Part of a small language model's weights: biases on query, key and value, 171M tokens.
Each number is 500 + 40 x the weight over its row's rms, rounded and kept within 0 to 999. Layers, rows and columns count from 0. Numbers have three digits each. The size before them is the row's rms in percent of the matrix's.

# layer 3 MLP up, 768x192, rms 0.0844, rows 2-142, columns 0-47
097:538470457479443510615515454440540467503458490527500506557482534491510516453514466515477566482527491428442497463633471514552517492510510572507487
104:516544468478498507481455497472543492582523560518511381470508476449432493440527497438580438511524492484475463552456562467442511512466528544481545
105:462533431523502490500480499541475602511476517527519473481531490506512445379466469497496457469586470486559528491461525495549480524470474531538494
108:455505537479486532520526529567500547428540489499472504460489550499433526484541477568431495518505543427592483502548490504466512530445492528590488
090:484558475450521511555533528471538512521419505494442478483425511492418483503530462493489515478513500581566529574513469483526520548558513519462532
103:556485469480524544535531484525434467521524508525550480495476589559545444520472527516386408451512482502478495515520456498487567561473539515534478
096:489461408497555456517478589509437539497374495503506542512465576515463474509573535503472499503487478518512525502476469549450480508487515523474572
107:600515532534454487513483488475472529389490544493575473526476488528497501541524536433501495457514478512516472536474498518439463545544525503514475
098:490510534520432506548597540479514590489427539502510550431518503531444442494539509502452478585461543468509513455590508442520573542435515488528482
091:507444461468497490483498457489456500559457454487498482464532481480541529472477497534477509547510501564535503535529511512528514497502496515512499
109:512490525479520590564533549541563573569392516523515406467565537533558490482465541496467481508484476419533532526524501422477530533487507471505467
084:482531543470490432495508485483545447576541503620561502539530517490526551503482438553491478460521509547462472458524530487493517506493499596534514
101:570549500525535505523502487517510476498494468492485546493448533504507512477453553521465510484573516506553496460505490463455575549513583587511500
098:501469440514475537548514522512488468483505478531541449516445523468496480518504494507539483465458390535488529473553537525518613541409513568499525
099:465521445517453533489501506390467521531467542533494453534499461528520467470510468476507411519501498482504493449441457474568602539564563513490519
095:525417458495483644560509510520518522477491552476462469540511550527543476546509563483453531516497479518544510454496528493538570500429486474514559
094:482610501517475523491435581499483531511480517474484466507538513465446484433559545407516439471454480495472510575508504525435504521471530516456489
112:508499555460473608535541525476492511516465528503548451460573491540534504464517553502469439479540446456592549495469472464538523517478452506512486
097:414530470462456572468514470511521451440535412496486538526490525532541562428477505493483564558491482524488457504462484554400550492487435489526526
109:557551448535494545593481583511490544503466489497499467473517558520491523479539470497517477510466418527588555520540491529501528523541475474456459
103:451528433475512535569494534450557479490514520568447438421471529478500527520477427533501473522516549522509505490519472495478435443548520527487475
103:490524477527511584537584478513486605510493425555456465520517496431552487557510446474548548478507525437553495505570562445438563541503493511502441
091:536463436457484558518433517565517556471512452542532527557543587440495480457554531519561530512512499492509473574524571508408532489517480532565538
098:495533525468521504508505467458537483468472460484515520417527588601475584498478536503509456499464426456489424463424473457517446479541492575502528
102:538560483498514477463539543471468441529534428522444440511482559522482545466494450531567492558437493507426494577477552446468536474472476537509475
109:415557499499490513532524491470513496458457426486485541503530516523492489525449516466474526511524551441555501562534543608464485519480453471541481
100:504466482490451546490506524461509528533496479516521514432484547507507479451559538498468360506459504498524602513495511516492508505484527546464472
097:542457512466508449564567540517488541404492507424477521551479557424534559515533477457536536534522486448460530498522467489448541493540553487522532
094:415486477458473552565549503471426467446488505538478499469510521516441494505434419538438540520496508458547508595507533516489504587441493499533453
099:478604501537433493548510616504486471543503511530543509458538506534590515498509489442506481434509447506507542468463465494548486522495497523497494
108:558459465506507539532558624454503497491480455521528443479545571554528488477494541445461453525360515557546468501470497554534494519452489528454472
102:511548485492449581634508517550417482453439512469515409444529523479493482475485472511525483436516551534462556532495439466576506485380495508455532
097:414646458493449512518540492497514484497523454552447493476513556539446583482579504448486495495496504565425501484466500492516480491575497497477458
102:459580527541545489501571500503471531521441451557463421500463491470528565501479492430508517481498549471457481534516532463452553483487426481487551
093:467567525435415510597482533425518566504479521480432490498521553442531497481495544544473427530492488423556535506500511522479504528408479598491461
095:575498554535494529541543451513546511519522500481560512497502494470524525482435482461470448421571440487527536421524507482510464499532479498552523
093:482622497529482524485538531411455539446506438484448464481482500544468493532501547501549500536454560490485461531489539487425610500534532482479425
098:486470472443448518540510477385521473531470491593445469467498499480542539478467477444518494527560543460495404508458426506500489516573545518467497
101:512530483419480511516518500474541481551427508518459480505487494484500427538456494501485481464549569422483486573535415498509532499489487494497532
107:498499433500562531543435455472481511490511515482526501525471568445450468414556528505515541574491526534466454540510584534473531530544524546535556
099:546533541516514446511534573458528570521466483517583487543516543447421481454496580509512512501367466368546597536564473457522500516483494510498512
080:507549512471557569460510501523486519528544484451463532564446509538502573470480487451481430427551549544580489468535510494481604489446431452426520
098:479522509483454481496463516477410529486451510492521486450562595546480534488550462444481463473438395522439485505558497469455498493430512561426415
097:489448519492461531473511535485462532481475515529614493570521567458533518439507545502448501489617459506478487518492564510493487543493500615485511
105:496572477470541523494496549545448529496499478571498469539463521523527573480484429472497370454515577487457482564508502454501554507491463468492461
101:481557521467502518509494573468462424549534454561455463487453587448480467444492476483481453488423509446548462489567545489484558552500508541513526
103:503486506495487472496537529472428503473374444565542508468451512475531609500484589515485436554442551487516515491518525543481554558470481514514504
098:484572584518535524519491495454426491457471442507502506512484532504493509517464460465518522519528484500508475487499499501331527580470518497488454
095:437557447537470522542439527444513498540457478548398482493427578504475554450556483526478496538503498386475396500474490493457424476482538522524526
106:590424502460494554504542565480622523466496477481644507460479497522604494500462512582474497492517500439539521479502496513586532532524503489502497
098:519521533556488509507597531472423564515532452483552488520364563513523458458450551482558507570411548438551454507496542536470530513551565479523455
099:541487579478493451528492561443471521506537515473506486513541473536500463498433512461533460497560399334488522488513491488459516510493499523505482
105:508492409487539497471554479569496515454511488452436472499471483484562513469521507450542485505517495462616535489508548510511546559516457513525530
096:486563467508442445522497508446486496509503491510512440463523541569519574442483491438599445476437502503572487497506557495573495460465468585465472
098:503548465528468526511466521479530539469463479474498528537563469515486478455486535494513442516439543483446467573461517418410512557508500499552433
098:519512472477500504523461459411532572537459481459496496552473516485514500397490524514475420492501494483565472512496550453493544510558510523501515
097:508444500532510488472482498464556474483432451479476553442532518567499586483541469432533560526501495507516480487491531538444463482508439508579547
105:438521511479495464524500497459558459497473477548507495439572604522509564484543510437521496501481506550488439464473471488507450460470518505502566
105:481512493493455623546520597499441556538438447569516454399518503586531454482508515460482395500391435519561534541453536537494501466494496488483496
095:562478495499491499529552507510462494479485450489512517504515506574539493516536479538502499477545468530572527500468491515465577552502513519551538
095:555485558468560531484521552620486440518473490523539505482547501534464509438583528415458503503556459580516482448517516526438550521452455488480466
108:523562458452509529483451552497507442532420505496566457487512506548503558546494512429495506454468498510520500514469484482482501527456492495512462
097:492565548522544459489504484508558522462468504450507523518528531499547459496442519471500471533540566500492503542520530559457519521457508472517521
099:481483511477395490564486594416511460508537437536461488489454526453462505533469473549596442465536428494468495498525481516522448539468507536513554
092:484574511506467524510476525497384595526445560513522477549446446541427497533524621501489471529496460477500515475535455477470617492540591603496495
094:411580470468495508489508530480547495533518408577480501502518558480426547518487514524515505547456520550525460421472465484475480486523521517456529
096:462465565440472516533476452416516497450500485458469500492488440401457519484486495457476482547567558462547515553559471510463486532539545526547493
106:463573442505450528485460609508504482486454521518552468508520542484485508408516516491435429475447400466383521510544481456462457517508511505486431
091:492530505537519498533488551481468474445514502551609459542485540470430497518487487466613482491580489497474573475471494635455575542482465463532535
091:536536461509479493594552516543484481539473518512501434529458505528513386428542512474523519525544392435525519489544537492503509611406446560478515
097:533498442492482558491561466481469518506541391496468425506443415415501493561488493480505574503495479477491492514586537510424489542491578462479432
105:471545493486495528495461514406481467507454517557484443484524494549481500452535531415544480495529527510512472469475490516501494521507535498496514
099:468560483509486554500509445474507528583454564563605421491478542465517485465499509526489433509411573434489554477539467578513508488480484489492508
098:489509496512496517499477586471518447481432510501542506401469515488512507495479442525523460466440515511475475579486540558545487538511489484533561
106:516440489516457486526543545458452597506476491473512460456522548527506531478466463436535549500578507523504471518512506518476491544502532584498540
113:513569528485491481512513523449403500585484487520429493481545503500486574452503549455582535479554466512471558564523484461525565512568524503480448
098:556466505543505466559556569532541487561458549548540507476473575462433523419487528494492481486508426508532518513455460464446466554469494474441522
096:517499500454497508516476526458556469475485507522482504517506531526509552518473476489536492487508474503534462520469463520468460491512509523525558
099:542532492472508511532476490496484466584498519513478554499491580413565490495421499505484518572579498455573512502547474440498514507498538453428545
100:549471450470473545513535500481474502530384516481479523495493478496485456582474421521534474443565476482428512547561493504457535497545514532567494
096:524516491482550521489449515485532497448466509507436515510478506472527443511507515443588451393557527484526472500494569449495565525484499553537504
094:540496511434527513539565529506545570562500481492441526505534526495440486438474437476528547519529476413545531511544383477502535506578505526481467
102:432442422474519509526520473532494528462474533521504410464473506485502501478495533421583455540457473449490496486545541491564533498484515500500438
099:467500433481447533464546436477589580443485435503506441491462552446517514493515553517481509511580499490536484512496503486515503487569490568543469
096:479508446453488506501591461495523438477435579494507468469485503558513533529489470506480498492515546473528499492551506523519548557485453496471481
115:513467492451511611531449504590522493454480528507488487484539535497528513439486511492439478526553458501481513502503507500524550557477548485578608
104:473520480489511530547451507426532483508473484564401530465487546515497545433456462479542485513551512479537444457452492484441434441504486536499558
098:520562463526564570488471462488488530499509494472458486507501467547508579478523506500505442512451477490435472466452538470545620494519495482464475
105:558508487433475572526602524554572459480414488561520479487484491534498438422447519525457438487493478497489503497501503561548484569430477528485529
091:600567477552530527494535547504512484557563481575466490493497440475540454453454467546566563487490497475521518518527506557567530511497561492545581
091:465545526457516558473544541436494474508474407523514504424512591550543489503534509516450465495490464418540472444447492523522512485438455540504490
097:480565509436538526481513548444459489554402513558418444563504507516458468519507509469613459490460481498449496550462486449505560512500462527510468
098:483445595504480571490569537496505600475484421519453488524531565446491470449539518418508546535510484495569494526512541500512491509427566528552478
104:470486486492512522491475510428553503518487439478431538383467503558552518481532470431531437489492516501638503552479508543566466491535478577572513
096:479514521488514591528529525514522509475512455487507502454448540482523521472497536425589480551420529540477411529519525476484585507519501502496461
106:570581511519455524559496561508526501513472514455518452514491444532489469396531533564559513464489510463431609489501529522453591547452531502564480
101:538535505471492590536514539518510479525489500468554489567540533513475510380500528475439507528452420421463567547504448535450519554528519536511445
091:553589517502515505571551457481544507537435448497450541511480498461451524465499484515482494508612549491563476544650518571510506587576438516521531
110:480492458484474490564524501481465477514494453588513445403441556512506544489517530474525468460524458437549580471537540507616540522488540541478543
108:605466511471543550505550570537445478470516441501499509508462525423563586475542414541510533440486449526458427510458529476504657536514474448553492
096:603555547463393491506563605549531521521499475488430468482552491513464506460452539483562493544562494445474545496523478517482545557492458546491469
095:535563487499522474508496510453505511521433480576459476362554557476492470410466500453554482526499472525497494472543527443533446460491508461526481
101:527487471568523550546510455485520539549495513547532526504552520495520459517520510523490509531479576439438545480607496547468530542495502566524502
099:465462530433464496548562452451560564463429577446428489482397490470481485470540570487488585484488572470516468569522531575510543489489556479569535
089:480488511488522499550540531471478407517476545501465496424489460528563491436453483444508478454559533538549562540597495597482435515498507573545510
107:547552475460413514565505473504401528499470493538549496515483505573523544531491496501496455518569487432495537536472512499455531544465461512460555
090:494533495510446569473462499462535490465533476528423498450472546490544539513416386511549484511487525522483463530500513418468565464524492520462567
100:531547500471505454528485513460527425565550522496483506510481544521573527441477560503482427495469508474544475555550533490416550572492550514504476
100:595452509439551481500549491474593533516499558479571477493489439506530543556562469536516526570550511484492477542525527463498539497541490502529513
093:463520465520576527492537524400512434454558418493487519446477494573502577510566544422498538506515481463476481502481483501456472538485521518473513
090:444592523506475476512541515454445543507365531490561448539479512592457498531498563508453498481509538469525507480455469495518523538570498519460479
099:460509470498485460560480489416524584471444521441485508538446553508502465463468495540501490514461545462528444419500573533539508545477465491528433
101:563562515511438548530501517563543490490402525459532501478566510551476417480530518493439513499464486511460530517547540570504461502463540562515500
103:513516475489457443553499516450523477456466494472487511468373514405528509534512560517528556516507451426514455528472513534428571552449531530486464
097:524520463422546534543565451556492478598493513516488500551476475487521441423483473457410535483484497504434561581502436507521551570519584539450474
099:492495467452366494561538504402452500476436480470486474503463468493489516506526564506453450505574561520553520531551538537485487532508503476586522
094:449497488520453466477482516425506475536452511519470504445503566506496484510584483480470514516538459542594557460466504507490545488529522532571491
100:499552455447452515560508500516528501505451560481444464450518562548570467492502544500466412459423504502515542560536461510549528549420517501490493
096:468535480478459519534507483454511521514480526582482487503405515514506474488524498465524537561529440475618438492494535518521469529510565552493521
098:470574536484491533512499469453467504519509434499429539567391523483479571438510508516423482527462524494490485545513482487534534538522526497499537
081:510525534507507523448527517498495524521514542506491443498481475506492521498554451470516465494445578549554513457538541490542515449459473524499479
098:458515463461513508513486515434476479525496478494538480468484488511511523486520527532488455495552621557560479582528522555484522510465473435562475
097:512493455438502535522507478427506429511465506506447513402461587591515565577489472452530513588535515564520450478436462494475513451495452539492493
094:530398525402498594528488507529530512512446489499498516477487492541537500473475504533450481456471473428551551497517465519565571516468537524548461
099:547494506479504492551576482525513478458495521486492497509559562517570512497462515554498501514550399529535483501533496524484574580537555518537507
099:523483520515474488537524538531539567448511494487516449524442470430599468462523484488470524498554476461574499594492437517521494565534476453516504
096:531512454458543489484449568488481509559506435490527485483548520486493545461444515465514392529397444501524522524488484510461539500475484507471471
101:460561484427489526542435521467535439538486496534432510385469550526473515493462467416539435496484524476503534468510474443518502487503502506512538
095:514529502467437544536456559379572563464471499568417514422475536521549485510470536545528435434581557370525509487577482476489435533498506496504453
090:445488474479481497515493516479503477498421532543445460533453512457462462535437461499534509542499462412398480588547526563462443498513547555520507
101:426571454455470484504499536453482465471513454506439492503483541472526529494477440489577478586455539510532405507541476461357492504536501494503487
094:493480519515446478523582546432498520532465529496514475521505543517492528517471526457584480604538465447517526481512533504533474566516464493494511
097:531471557450592529494585547527478508483484547454519472507399523600565514498488456519444408496443594476532488546492524490548536525548514540486507
102:512564554505522568518587493535564546482527415476535526482456571465542516485443516551501487455514471438489492475485515508497514530519513526516528
098:490561546508578569501488395370509575493510518486533446504484437485477495497561530517476478568495509466548431465492422456478505472544465472476557
097:513442563463579505575514458494509578430506504517476497535459545511490500483514547534455494539478545546508435491432510588516569538487475529515553
089:503532526435511557532495504464481510389463477482449466477496479523495542434493477519527452544514504488567475484485543505444517529539481438523541
109:488487450540420510543574522428461527533543479508455485403494527513495495505488514505528463459462477544536528504489523552528523501445465522539484
102:498530535470498500520522528470571526520544515457505485520441541513501476454538471479589456568512548491542460518531587501444517506544564508500427
105:521631459465484459475533560489516548539501469637472503481435507491443532462530448402576526475530540510538488479489501474496499487612491475531541
097:405535447402504516505573543487538519531556491545533495464523519518466488455472476511488444533496494464592539502510493535533485503559458519486443
# layer 3 MLP down (transposed), 768x192, rms 0.0575, rows 2-142, columns 0-47
083:501504477570481532438492472484418500524498474588513490437473468501569564526480532543588485500477527579543471506491458530486484447481511441471554
113:534427496544572478547502507495464511506575558490497488467545492459553460555496496533424515493431583515474463456526475514511514492523499571406557
106:527441528483552446439431467506542475542506504538475537489534490560483446488495483428523483485527531530491506540540490523498425465494474489487455
112:502510552517506541480432435487481501479500483578483444469546514526477500500479506569482532489509493513503460412544485482464480536592472494529464
077:546438552469449527437462498570561480510550557565512469491567470494502486479497547571529564468547470516578501399526475517553443475512513442509534
109:498434517508505555475495518544461495559559445498529569485472494464524463485530494526468472488464511539455546432466504455481571528520496595437540
100:484462416446473512390562560506409503496573533488506608561517494540559471541567525491511502499544437465512567500517530485509481580475526451503522
117:562390500537478462482422543505488518490502559535457470494475524527535607485524524445466504437500492614507555535461493493511492514518487457446569
103:514552524609473511409545527492492499489512477444545493445510486541467434562482488552446478483477471594542461492519505481496467487521534500537456
078:462449459511526526445497464509494535513457511507548463481593472517464461495511482564468490503485472557545514516504480508443414490413520542559513
128:595463479543559470495585559468514465537508512503505525487493377563449440571547467494514499517508510602545510495427488515457542475507497482519556
067:496455512496426512352440502475516497487475507480583503430600486516553492505512487599540521487484497507534500493486509512522447522420494494505483
097:458495470486401468481506477455528557460529451504482479480514522484550517492559554488507471497575509452473460462467512531536454499463491422420518
104:474517484555514473477496532533501543478509458507504449489406523440483435501521510531535499494505483564478548404587479479424525440468532463413535
104:523461515478473473491460448626576435497545540513517516496491534488499518449555466513544459505547455514541528512524504526530495468483481531480466
102:472547495451495522512581535520547517518553406559508431497493549507477520540478507591482470464424475512515517474444534461507472474528522462529457
095:475416470498435482470505529467545549486495521490520536537523517479528497515509524451462536482484525569494479446557460479492483496462504520514531
127:484554504596493535480483588492557498488575490557432464545539520483516502429474513520514459488501530491425516500535497485433517600543520541476430
082:498493472499380509382404529468500530503471513495588528418575471543481498538489495540475483484457497463514493498520551511489477562411499494420508
110:620482496492529496573474490553481556542523509439461516552510540536556451526505514519539497528511419498513528555536546497473461539473475473542456
084:528490505488462493287514440467426467470499505481568510462574466476465516520536515533532544506531481462483484454494506529484472536430495475511556
103:466463508471515510465511496518484462479528462496507660456478599589453519524530469488464531498530546520526484566604530509517458474407481540477495
094:492429492483452465487537551430471530470454546518431534557571494526499466483466461500545525495534468525471493503475450512462483448497526410502460
069:511460523507452514366464474510489507502485495474557517397630483450536512496488498598510485506526513485505479481517509522521466545394506505508507
104:527526547553460482586460409475521517542437445538482483517542545526529532506465473589443541497481516530495477445457463530498450572458487463585470
124:483523496534465455436417512494501504482427512508499458511509382482474511519488469520502451524472471508444461441485413448425520537482460462485491
095:391583563496454536441528507475523503479479525527534547478510509500455495470498484444513478488497404524491472522576520497491460561483505491486468
104:531564449523526454502507490517482489538494491550594511513526501538496513542497466566461454482526485522499559382464530515537579411560508496509504
086:481457507497445522434509435504467521486525556449426484463461528481493565525474484591454505482444471526457470404521464447462433438577480523487470
097:469400556468477541426448525530474463515549551548482433417477495384543530479499493535513486465519480575515515506454505424412513503424463543514425
113:486543503610482471546482477540498462501510546444501487494573432423474470478487512475542500536546432513531580523479506535535491507419523499565505
120:562476514489443443583487497517429481493426522479471452557462504534524488539525508594501505520449461446445509513567464521479480583425478565508490
072:513425493501411534321474448498515499509459478459551504384641509462534521501504491578479528497509505473530453513504485484484459526395489485523513
101:509447501471448458466402523495620502470545494488497555519567530521531497486483477491543510521481557540438456487510541495489449463474520539425510
087:443422541552514529510490427424548499547473519551416460458497428529543527551444481495498522564474492559509564457447527484494541498527524519579462
090:471517526546515459510514472498493501490472417527478434492584528497472444509483472568527492586485525538498500510466476515554454470430511460465545
084:462426543506522498494461494515567488487470484499489553557550519487432537513503436565507511496519517520498491495500519486460525460381444498476490
088:518516500502448518431593479520525511466486493508517550493471486464521487481533483627563527455501460464493534498567479477493514508417452491523515
099:417474489458449489469478506465532481482490493508411523490452553434548511521455474548585500543555498516484530446482535431461516424549505497503479
097:507439509481497525510502527462469493463508494478431520540554491490514488468460488537512509472569463507482505495494469517523456428460517398503481
109:476523542441469457507503511522550484516502534543520498518487533467529524423453522495480493485494516564509448506489461526457480497529498519515467
075:503459523480401456340482493512492484532525492524511475437580490513488494545494473590543514498511501498475476466530524511511403533474476472504552
099:505476482495445543407547453511508472516519427449489536532548519485537446527476494509492505493580539483482477443563448473505486481400475505508441
106:466444474488441500433451570539408459485510511509540468475560482561463465486525482505450508476467540482487529541496503504554526567412469473507523
105:523409556530434447442448483461608506525551472442456542492478544500488491470481499464502527523503468536446504471477512477437456481494504456473487
108:538444470473489474495447497449480511518519488503462570505505509472466551489489516475497506439558519491473521480546455499485503510444498527521606
115:410528532555571532518529596475495548522453511463414437470542496453565496492476477485416472511475466480514468532526512479562549551584526508509523
088:491510528490381496437419495517523511504630538524506507429517503480505499500504551529493506470524500483428627566498503469496487479415527430472503
082:551426544556561488436498443518437531525516486484559434487528422477503509503490557516580452521536525504472523542520503544555502515473432492481496
122:536455475624542565455457498445483535506501559520551469501433518502605467467501545549455469507546501504466604461445473535573490498519505476510475
103:517426480418486486454453435462426518479532451568492561458494509554477416540503515520475479497505520487493470492449473446509445465424450510513511
097:481435481564461444506511513465461543481529478540535512476491561517493585521495529468503499567478496598537546444512475460481503551520545500520521
108:627483490443488525527603523501504507483497474506559525543523534471417475504505479433503448528500446448486465471493486490589500507545494502485495
091:532462469558527509475566469535552521521481493470442520560623461477545502468483468552504476524535558461468551521504513525491547505422484604449471
096:483469529506506531566493443424540496593432492486431481462473473518557532525546526510512469495520519512503483531513444472440516481458483474469523
091:509445539497592469538481440546495478569539510466417497431539479518519491502556516501546539489514483647532490549507538434538457519447505433609466
076:474518498527401538358438489537468460507542494512562527434625493484516497517503485598494488474532510504462512473523498477496449504467516528511531
075:509478495498420512355501463483478504486507506487495533438605450442539540508504505611503520477524531518494495481506490492518432508436484526475496
106:447477523546467466517575526449516529551501506515509576534481511549511437510490524538476465542482476540465506506540558467449510521486507481538477
096:517491466430535430498508504471597455525486525464462422512514516508450518408564540509492479516481511432495529549497449563539491522466500472469450
080:460520500509390516321485477493537457502475529571567548464551469501514582490498478559473441494559524467493513464494446507482405477493476477554569
108:511511478539447469533546453456485456504566626545489526546555478465459410547514530511505467502554436549529507500439491528526496426525527468492528
095:506421540472398531384488533468523535497514529514528530516499456546565553477466537549538506489526511505493486440489508463479445508527557407477511
108:475506536508578495485449467520501479512446534485523569561565538490491511479496549517488544519494500532522481511521533509511514460497542501518457
079:456501487513482515533454535516582528444481461464556476570378460540445510533527484502462493486520563514535412585468528515432471520573510624438502
072:468465490487404508352479497494478512489480493443569504459629508476528506523488537569504503484494481487480488506480518489494464519430482494484496
097:477476505508435543461548535503565585481502465573543505493544480586428524540485510537469529517459491479491524466507540485515500486530515462474487
113:486497504538463474468497525485568517489482490464544502499464522462529537530484472491488507543511495563482435531472531486485495444454477437596499
088:493503554536463444430481495457467548488520448489502534522497419491494550551519452534493540490496499499469551618527431501476415482486491476577482
085:641505464471456531514496447515451495486561493539548508580578439499485443492543518468610489490469439442452407483491563511527444537482510519528507
100:494498505524524494503417454555486497493493521496568518462515597506504542579511492558463451453534530525467455523520583496534476491425494506504456
099:542514525552477484524553494595517541527538526457519573585502446489492485505508468500521513477538458489503501485513474487504496495468473566496505
110:485523542522438529494470526557451462533463545465551505491469495471507534530507527531558465500438512498490495506514521460507466479468496467468504
101:588538533531481517477398435494493527525569577524461534568530468478500455526494496582511521508548493513508545403468496456477429467515515516517512
100:492500508468545574494521444440486518501469530484466534496488527559514495446507456454461472417538473465532556495499493484485486498477443537518383
113:534500533491516484506557388568524472479512476461488459475564525446594496483525519632407523534492468475484511495488522547484432528492475536491476
108:466491568482503445514536510481501527512485598510500493488472494423447492479429486530504504513499549453564514458470503481525435512494490439515483
072:502478481518432488398494442516425485492513517517519524420577490460544536505536516626511491537475531544495501480477492498541453526452471484493491
085:477422484586443492379521424479474545519500509513494451472530429456515553498501467598499494517516490515510553453510498486487467458466485484510526
108:504496478487467410487514486518513519513497513492442476426501523466486517519507497461463509481501452508501454420477437510532492482466494469492428
094:487462505586447461521482464464511557459475483490528468505480578551472455494488517560442487480475438539463480474483508576460432442456546426503447
084:503502554551461493354540478449567481500476537588541455429454490491505527469443439551494483433484505552487541486420470506469508477557493441493492
108:523616441417532524505543560540495571454489483500481505439462532516499571538512513478513532524425415460489531430498533513526520455507526526449463
110:502537514488417476571526400443499510514428495503477463516518509462435514486511511463433515465474480465448491451535479538523476432483479501455461
099:476514499493405452558509481448531486474579547560462523400463549438532545473509478465545485516488423470506410418470496453554429429590469461486506
143:444550489487478504507515517515481473520525363544576464466432544479451569513493471552493516459448502474505513489451507479569509486522487481533500
076:499465495493422516356511467489454493478487490518564512414607490481530534481487525592528483482513510491499486478506488516498485543454492505483483
100:462374514479476422470498470541536495507433451538543538505595519503487526493537480552500507471567471539513497483498541500449471414524506523526478
117:435526462468505527554539403487508491535498453502504576412458529497520485543544465553497482525543508499576553462524490514516497459477510487466461
089:463469509548546515520509511507525511422509566440494446552432521477450517557512478515441498480476563478456494506577479493414496472485512472398511
084:505505451483498456464459464476439527495489513509504554482567492476514489443455510581420494535559458508493495461493443562426480506503492524539473
089:446450492437498392521400409541567540528475517550521526509519486462467492474451469561494481470510518482561486435469486506542490543485566544545500
110:533479517535487556507492486470536465524494470521443522399547518555403496528497475496478526482466512531546522523493561490500514403440494494497416
077:499470491556429490411489491532418475494505502462547520501573492506530479513490466606452501503525442480475449482506519519479470531486472442491497
088:468520479470483441448516488512467451537510533494524514526638482535464521493530494536448551490463456503549525526484443503455427381484489504455487
103:448464492504498481430501553444478510491487527534466497531472546500501439482547479573495526475499435398486519546533524474470553462491511444489468
118:495482527464425486424521485517563439529541450541536515466433490495538555435511458463528518506507542542558481516495514512495498501488454482532504
082:484429471519483552461587580484520518460487453534455533639528493519547418466495536466534472516517438527522559470515504483457508488479481549481533
118:474536496501468499547461490553542518500529451547462521520445515425526498499481503618480487523567544613515533482506508480501485483433495554491520
107:466457551535478471559528386470533492517443521497483543482504554580479506518518516550468494556470496502506500442546469470546394396555440536498509
091:524447554476401522443454611490512527482543518519475503560560467575477531536504545548482534512563487402522470525478484499454456513490514487458463
080:490438541497448541362532466475516497508476537473515484409557457534551508534477478564451502475511516555532477451508526505480463507458479486506443
106:604517484459497512530548533505436445510495531463498451493556530460533447466486474552471522499544461520504531573524487510551509557434509464490476
099:480443516518499474489514508564513516478509554520494560523526463493479453517508569454477571556491493514484515558533507500553493471545475472556509
076:505474547488465499485490445507486572444542531468549480540509478549474524511467472572429401520476458508454503494479522497548477479421549501480493
105:539482444452536484450447486493447492477529474475466566535483451447499459503488537470507471536512508496434401400540516506571507497544517482473520
076:503449502534462471377482475464545449523538504504573427485625505506468513453474486579504506489485488478526530468489479495499446525467480476473461
095:441482457545545464511451445468417549536543464509430492462456449424585536513495491545549477503494488547529512423507474496420475475491536516492449
086:490458480555514492433484461567489526518525505561523569489574493516511450475470506614558474531491461535497545479438484497514458486487495508475534
081:499473512566437490476418466558533555572504588498575536427608511451506500512469473599539483518557539435536508488512524491492454469461512494524522
104:525490559478429507547460485528565455486510527465546508535476577498455534426501466452485511490489541515478550552515495492503495463477452560419471
097:446497500455555468478472419421500521442481423514402473437490516551595519499465514539485479481451444588490494464435502483502446502448424463500428
113:445490452432481536433538499495479497461491471584475572480456454442513517495505513554489460499495500566492446503495475553617590569434489522457585
102:564525493518521567536542405535516498534534434492397501440485580420574501482560518498516527462435456497516431492522493514499489520543503503522448
090:471412533484504518524578469491528484517488525486565490463507488491589560484492496517458485509531481538515474556531521519528505495425492519548448
088:506465545544468463460531461408537482510446615544357531519480450506524450534487458478485522554480573420543483445554530506474453523570523495550463
072:493451497509422523338512513502495501494489481512583504458635541507504473515496498575495503544453493510481537486504487488512468516453489519496468
104:564501491521508496527531506501463489456494519523526497536557492501490496531523501467433507528529443505484433519498490507595550441473472517520463
095:593516533462481519505476504523500532484520457533482536520474437503482492531523507500576493490513416551496372496521530483675474587431475540510504
094:490404562486490501469476514526524427512463544463504500459524496539503481500486509561540495498552501547551461511509496507511477511441449558528546
072:565447524519430463469489528465454501497564511489497552456573546525517518580506484545507534477535483522449534484525468489503432484507488491485572
111:508485529506462471443460496504516474453506506516433483514474483535510481467519519481497500467449443454468570446510463450449486511580516561475482
072:519489490548441502307484469513438483504539524509537500432610521471512504490498536607529499491481514480515470463508483485518456519457490501485531
087:434490477570472545506530455539484552499522526550534525487511473482530519489482477598520502562480521577524482498504487540492509496486479550472547
104:463450503525536513503405522519519464503532476602516534437512539516417553476510556491593509522495472515449518467509509492543505475537499520483564
093:544427468531515494445428500509494543506583505535510501521554477535526516511500517429478468514505497523478502509482490527487518558528494504472501
098:483553522557460557488480458455507494508454505485476523514555502470505514543456511545486472546465436505512517483495466519498486476515497478504508
075:498470483501418527306494468495449499483515509501589512448622516481505489498517511594497472498552478502476483466506494549488463541437508495528474
085:533447522526483471489516409484494458504516527567580418499562458466509480475536457403518546479524503592504531506513531509502545497523508528481474
104:531519564535447500391484538472491517531496467482537509441537402518470519504525511507495472503494480531493479392428501439547488527589498468527444
070:492452485531405486348458463536487500454542515513568480463623500492520496469489543569528528497478513488515530467494527511507477467420491479478484
097:492525490476498520428458507456479491544583510442464522521444494512527510566512553546537537524458526424493538514518565498491507460470566482541541
097:513444506483440489451445468583504493485469577503444522430555514531515474480505474558473516532525435521495506496484475536450437435500509517575543
111:482522444451514465556466480523470452478478544507385477546548444497545544487427462531477500513559490481480514470537504482501496447520536435550478
088:522421525433481443528431495548494494455521518466458520483561556504542496478492472510531491512518482563441551508542556510518483474470532476446484
108:540496450428523511540482458448466514499443529451395549436483549514502469509477510555473485519498454520539442534508453451498393458524526432470448
080:528394536557466500474464456559495507499600541546513475547559525450509570483446546527543507512489496432497549425547480531516511498435512537528455
112:406565551526553512494545456446548530490447493451509474479491528572503458511494425511443526524473419550518499555491538490526454502438460500455504
088:438468511514497475466551524500499488476522461560508460434558476518522538469534510600462476478530446486552453459462492449471447433459526452531535
084:487406524473378500372455440478490476467534554451558454508611505502552498476489461595475515491535476523472483507510484527488465471414503470481465
102:509508548514401497441420511468550513501454536469462511527461545491515567491500442513550559484463431519507453527470555448393507502424460466466497